Weights of a small GPT-style language model, trained from scratch on English Wikipedia.
Size: width 64, vocabulary 2048.
Training: a variant of Muon for these matrices, 104M tokens, 5955 steps.
Each number is 500 + 25 x the weight over its row's rms, rounded and kept within 0 to 999. Layers, rows and columns count from 0. Numbers have three digits each. The size before them is the row's rms in percent of the matrix's.

# layer 6 MLP down (transposed), 384x64, rms 0.0965, rows 89-138, columns 0-63
109:560467442474492485484524464499462509504487449496504483451509513511465515490517472490485478525491477512541508526492556492480517503519542480489452500476497503474513527480490519496485470522515478
090:494494502503468505500468440504493476510491512521508495494492443486462484503457548519511512500462510509532475550468507497518506555525513494463471500494519467546519509523468479518475454485509511
115:494473534475489524482503522471525469490479543480452497498514533478483503506506478504521522461514486513539452504527489498503489512545539533492536488459521526545502520504479540500538527466506535
106:525488512515473532515467557489477466491500429497513535509551511527518508486509491481510501514466522471483452521518493456454474503509526519496486500520518486477502480512470542481495530504500538
103:502542514532462487487524512488520544494518458480517487541480483501496503514510458475504487472459510560549510528482489514479476497471474505470530477472512501519492510538490513513492554534464497
080:500477527499501462542504525513498485493517484480489519491556443528480500507474495472519470508519529447523486487504518473471499514438547508515537528544469483495534498493526480491520484498472500
117:512520467501516509493491547458477476543514512480506522462470513519502434481484477464495492442481491527501543510495519530507500483527509497544538446505501530525512494483488524516460498500500504
098:538520524455495483475467523482506505523550522468555516517454477530479510466489517529494483490479506525532462477505505494476498508457465502541523498492461473526523494505518491524533526502523482
088:477519545503507497485491479474535515524526516530462497464519466478502495511529497510522458436571496471462456498494474485472520491475499492536520494496489480490521486531458502507496525478496522
089:495487522534495521479493532481552551500498483514490487476493483464519513477504512461484476540501490489542558503501483530513481488465489542517565478538491512506487532528510464496505529531497491
087:496493489546496532516501494471475484489455505503500469473500502510468477466560508468517513553470490448501525488509509514516495517467549519502492525512531486508553524491513491511465452470516489
129:547523526451522532510511537508508522510567495500516531495528528494484502524438490511508527536486533523518496493489507516484475544479486520542538491505472500487482500513509452538506512501514522
096:499528496532492495536501527474490498540512503546539481516500517479520482459504474498468559499522471493492530465434450523508517514514540512472495529525509508514510491497460520513498474476491464
093:472523516518513509463494475481504508515502488505466492472519498447529538468507476455554477468489512502489506486499488548476461504506488446511455514496522484502475487475454485525521555487490507
100:515529487484477506489504522481473520498497487460527496472478483513524509520541517460524477481516523482483515464485466487472528497466465473481505461573456515500500491526466481522508529497460542
106:540494497509485468463536547530548472493500484448481473470490484505526499480487485512507485504462465498542494497521558506512493527475500480477513474472512491564504527506546490507527499486491499
090:474487438519520502474478497525482503507509517462488506477503553541499479539480519469495490526464502513492511496478506471508521501515531523553478555511498524535507522514523439475525487521513523
109:516499458495524505477455551545492482533518529495461502456487449489492464495466521532500489468475508479496480505518509499475455492495543477512517496556507506495510489502505509538475495493549486
095:494519499488508496469493506541490487521538452456463527515515528530487521508503485532532497499485529505499519453528518440466522462473497516501509457469480528484485552511481537510496504532507518
098:512549488525541508469505458498491498568491491497531519478496503537515487534548498457516465463518507494463510484468528491501508472494452510510448515471492504473492495514472515498492494469480472
110:509506525470503469469509490506538512513497527507471446532513472495528485476495530498446524493494468530478518492494476522506502446496493513474539492464515528492536500535471515511482472561498459
084:497511506499441458514513494477536481541515526536494473540546478533534494480486474512492475520512519509492482471531516516539448526496470544500505478502491505544483494506461491480540497504482519
083:510498493541506509519449556493498503497531509495539525504482450469536495512501438515493503492530517505519522496487538489526491536505455492503474516483515466582491508492503510480508507533496496
095:492495502502431489526461450499469505484501495437500502476509444542499505519492536472452502476482530469498506514514518521499543481493511507485527432522486480474501494494478497496512517503492507
106:506482522532510487482539556422504503480491475520455470509505496494479526458523511504502520486460498480499522517502533478504483522509518537481533498522530511526477463470527482524489526477541489
087:509509512540524480507511524511528524528553506486496520533488529528526487482477482540545509522496502427478526509513499512509499538475448510497513489496456477491503526495480469439492528496490492
096:488533482492506489512499489509495521512478507560466511486552541527490489461535491511475566469549485513507482523506528473529492512488457488504527507523503514473502490472461504528543499502531528
097:484459522519533474501519510480485513487556479450528523487461454495503528547485500501490493493496541522517502510507512501540496443533495487471476491490467476439484495510524483484514530520518487
100:492508483491508499512416460525478520490486531528491475504497542470510482516476524474538488507481514524509485530543488505557479480455519485487503487507453517509486528517493478511527542520488525
101:527514470489508489482517497504531525523507501493521532502502486545500488468491539507475506492503515504513489484531515477558466474519443521505455467520523487525544532533486499534492463471493441
097:474497460494480480463521488519555483522501512466491527473464477499482465480492492509488487525496520558483493476471466521475492506499540504505459493495498540505459529444472493520484458522492474
109:533480519473504527521492490478465501520476513491426518520534541487551478508514511479472526514533512485506502493493467501531493514512543532511487541482504496515535494533521477527464501458498459
128:522510526497469549515457499490540522510525464533502515516506506433492465484494467519530484516497482560529494470486527519521510512500496506484513504483520509569446486495485534511503500499490496
098:577515470517525476505465534512509540512440532504515477498482497468502500483474482534439468506498491524524491498467535504504501544481480511515532491526473484521476520533503476506497492490506497
091:463484462494499459491489509523484506500554510492519498459517500547508497507532493524485476515462531519482510534511511484474493477489492500525422519493489473505534521538506467488505491494496570
105:503534510490467507530510467505523513535505504531475504477481506468530481473428483540503515497515479473513521481514469492498511412484492515495536514478466506490460539514476493486512517493473489
114:510465491491472498513482493517500516491457507465518476510515509471484482474534471455487534534440468481491466472470556517525499511518474474496472528508540493504495528504508473478488454456507483
111:492525463551459495497508507519514484506479528520523509542489495519485472490519536502534530540490528480482558471468485485545510552485528477462506518502511488534508519462453495511509503498496476
106:479482514522546495518549488492484555505453482509556532509528482501507544495508493556510469526497516476513435524490524491474499479483510491489494468516470495486506517516507507526484548516483489
105:488463502511484548501483496495502552541530474503453525526518498477529484516518485514523452499528481518480508452465495493499511519475491495507497474531457511534498482521465500546483509484444478
109:532496498514501475475559560478496497477476466548519529510504487520524543513528472510525514482487466562488497517513501539507492500452541527490498502483546491475496506503471528501483515476498511
081:492532477529491478484508461473443517495513494467507484509481498501526489502535522466454517565490501501524538537489504476518475535479496515499481506524501452490526522503514444512466461477518502
124:519514548476485504447489493465498494495513492560504521509485488519493492495497468504525518477514537517498491481556465523558476504505490459498529496451544534494501505463481538468501509500501478
113:529506502485533506515470533471479519537539514528465512523474514506458566473478497513463495527520520467507487492476523517496469451534490497457520502508505463499452491488506512503507506507454526
096:460508520504514499477534516504455496492505495496505457494450539528495537543505497456494450479506517559546498520523512509488458485497507521489516478507515505494494517528528512494547512527455522
090:496497511486533500506510537525507492477537476479520501497549513478486489537509510507503530486490501547506541541508469496571489530552471493514506553487457501500505537546516485514476512518516500
113:503448489507535506508448485470462512502549517504469513504490497494493500449508531509502500548501509515500459447500489472501482514475489489561505458521484516486492480472497523548507522535478487
114:485514500511517517516473514507507455475487528545523518506534517480476431493477489575469482466551518526530506512543500513518489471467511497511496483497526480513509532539498499497500530496526503
082:490532470512520507491492501484504449478510555465522488515497524532498456535486533476483463498480517478493529457490516470501486505532496491524482546499524499497509497488492451547484467461476459
092:481513452483444495505474523537520523504484549500488503483487556497488497523525524507443491508516488481487479493462529496505576497460466490474502474529491536519507522506485508513470489498508496
# layer 6 MLP up, 384x64, rms 0.255, rows 90-139, columns 0-63
098:484460503477516534477472502527522537497458475502524468456471536502510524499542490558486516487495504492481524493521481525501527463513541496487505520467472479491520493485478467525460548500532480
112:510535505438493521479517536549506503482530555532508495512481485532518497471489494509543536481476491532493517524476479470501495522490541506461504525498506498519488501483461434511520531511501524
106:483518467500499508480496477480512522514504498508499467433520516498485459533503531511503480472463484562516499539469514532505509485498455500473473539468486530464555478487492484509497503476477464
105:518506475470523486535494540501524526527487491518529513506555522470499501515476463489501427524487486477518477485512508541486519506503538541535513505494545479511459456479488487477538504497488481
091:496550551523501491487482473515484493496523541458492496546503509445460485486474499528501506515510516499493487503469472492536476486531531476495477529507471496514468483484492428462504491506484534
103:504501495465494490489469516474501495498491483465478502570524519520466503508505527489478509550477534487417440483526503531491462496472538525502471492499514506517474491506502494491508506513457510
101:477520481506527570466501449498435502494489525515507493518497554520537512487501499479498491497506507502525499524519468513490493493482512508502493492440481492519468519519531460500544493448509531
090:545462496483528543458478543515484512542449485486536521503518520534457510503458474499503515520474483556523544500490506489511486508498495481483481476481487500496499493483548482507525470513481469
092:482530476478501485478514469509444462501528522499525504527474527554486486508460502500505495507470494489516499482503503483556486485507536453501495481511546484432499479508471506500518465540472481
091:532475485483497487483508515511497561489501486499474523562436487527537507509502557473488464452490502529519502528461492490509503493508489538516500515522503499528464493508510524525537512522523528
104:505490539493533525511487506529555467579520506485494523501481503519517462461469517500517472523520502486483480516448508513475503492486499486512470499490503484492529474529498497453520483540554494
091:471486519476513544499470447529507513546497481555518464498510509495453533485494526529514525526523536500499528503530481519512475509450534505504510515471458474455487505503480511506519469486497475
083:514497452503455517514486516515500515488484484482533503520466494529519483537498505482449505566488489539491507489519515513532547502491532526492522443529518532525507543494544520473497505524491498
089:490514514443516458542523502508470483469519499495502487488518525517522512467496517489479480464477496528513442504492486460490506481496473513487450529512500510471485497464436519460474459510490527
106:465503480533515498531541522486466500490503543551483470498512477501499515459493516482494474561507514519489514533495577472490485493478534463513523518478479492480508534514497518496534515524518474
100:524477509469519497515528494487500544497509486480508480493532506463455511474525474533495491472526516508469471522514474521521482487533489489458518504500512428458523506500476543508517512481504569
100:481466498464469481513503543463462541483537450484459504541492500536453545515525488492478497504473484491492488516522543511511501534512512534515520493493515502476490528496466468490514512528508544
103:499498481504494497531509498486516505536521542503540468487521516489533498530475505514524488495496483566478511463475573559525518512522466508512523554471490513500492497512493506490528507480539525
102:478496499467460450465502466479522479492468470496482474530467499513523488528495558486440562470498511500458522519521503500468500486523520496528506502476507510524470535503516513471508513517481480
108:518491474489488499476533496529493491469457493485519478546509508483489515439477471515463511515486505457521545513545460504484510511521512510497472504515527477464467528461520517501525560510493525
102:502442462486508523492491511522526531431497510514507485489465544461484500548484468529474509480473470512500531530477493469474450483474524498516493515533517463480496512508521512513483515500522480
092:454473515492483549516538498517480517455440487472496472518518543526503472486531540519527523496493493468523480510505489476504486471527460491536497490481464508501476512464515489523444499509489501
093:466510481514500538523557532512503504542518502540498518506559501508476510502472490521498440451529496522507527527524494494466452499478482483501496480493471469511496509485493508491537467472482542
095:496551492481495517479466479524523482527494496484536512484491492493531495509483484503488492516488497528455523516519548475519466473483559500500499484481494484452511529512443558521496455536502518
093:515507462501535515464464462468480454493485491456515475515492507504474525504479524498464503500475489517489487505499463522523488472491513466511478520488526489557461475510492506525511449551465534
088:525486485499485505528487503479492501463500551474513496533459493483468518567487510505480482501518524534518558509512490501502456457495512448482472484482494494547515533512506485471456477527506509
098:472544510500492556502499486533516513515510498523505497468548490504505533440448543468479482496507485522481509500490521506492473532506525504552470521532502529490528466502512466487520500448496493
105:476511523501524489541506496513492511542519514492535476517503442531526526476505520499477506517531504437520537522531497477494520487505531510489518544500531498503468524493471522447528537515528466
099:469486480515497499521529522531490491478509469532525521503501516513465542486475535555471519486485491479488554468506508486522526491489498514480513485514530472457515478525578481487466526491483526
099:488458487501491481521524486491519477472493494527522497464518485474499471514542499508518518472536501477513476514495467473500508443511495473453470517440468495467482480547520478479510544467528500
104:494510509487503509455493448470520482476538494540531517497466468565550483510532480499509471498465469517483528517522458485515523517502542527481495485489547513490478496480511501510505514512498545
111:510483475509511465508511563512497516507509492532529518468432507498492510525500500500456502525471505501525463481486484523489476453504512511510446456499514501509533490531464471502439494477481492
108:475484505529524515456517491495536498535514510454519519547487496549495507523527481508518537505463552514478500502492465480533532473497495498550505509502464523517470481467470449513503469501497516
109:508461535488486515516479523509495541514455492469509477473532517465514465493510479546484493502478470546493468465491486487542487483482505502496502547521494460499466505504478568516506517534504529
093:484504475524468497527508490497501487484495525521476440491533504506547499524490518502503516528440572520507498508505496485468459502460505488496475485444531511490478522508535509521491458540502491
101:469534489469511488530503460482464505510503504535492528475497485493491483492480524503472475503491493554518570489522517525488505515548491429457447500518480525523496494495495472500510527500518507
115:493528483503454496465520504464501507491456508543482493489483498536539513503562488522509472486468535533493457547512507486496524508503523539478517506433509462516490520507517481492498500479526522
087:461486478517477444486563523508514528463478498512487523503514441496490506535514507496499539479543482470531513518469467477523486501511495513550522488493463518509469479514493469483501530531513503
101:490472542515520470507543463520458518471495493519546529473539518524484508477480477520513508500519533483502497508526513496494462472539474524522476502535482433492500513489468508469513522475542497
101:501516517497482507477494502461535546456534499481492486556509510481430518475521520501511497552478501478490476519484478492465516541544534509546510482520537479508469479500519495485491492498528494
088:512456486439505475541513543512495463510528481522509524502510542541486503482489500518532451467517485495472480444463498476476495466528512480523521542487495494486501476517488538519529502510500503
104:486493496485488511496542501502488489455506494517483501518466531483497465505472452477548492523499499538475483533523446466527499494484477493480526488438480513490503482478497478500499580524486500
117:502522496464487507475508488509555536509458493479502470491532484541520422468505478521503495508462499476487507527523503503528503519524544515522458484553460515494518502529476502475505520519500514
099:478520463471495541509564543523499500549535510472494517488528515509537486537453531485470501534505480474482547508520507466511499473471516500514480521540489490489481500496489525504475464513481478
091:475503506514451489546485453469485543530496489525483509467500468461529479474513479502516453539492513519484448476494507474487509496463559530482474483479520494510486486484484527486525493517519483
101:445535485516524520489553493515526498503507520521489538520515491520506527495481531508473563508511517504523555491476529513482544522494480486471508514464527479542483520491544493480517500502546489
107:486521517496501509485523514544580493475467514500531524490498512525457508503446507505505489492506473499527510497497512481508471563531496571489505492525530506510507460467495526473483511505519514
092:503538536468476476514487474495487525494515491520504482496462489467489565490482466543509529482458530475484476486498514481483547520476470532472475505492485487506530502527462496467511527543501538
095:490487520535533473462496544486496489512463479473526516524535465520483487448526478518518476500481500527501510519525469534504452528500548493526448487489510486526447510497498489472534500507482510
098:504459489455499498504432469510528461532475508496494500496444534476504504534471510530514465518475540497536509525495498470476473482525522476503546465511514461501510509499484506488516469528512480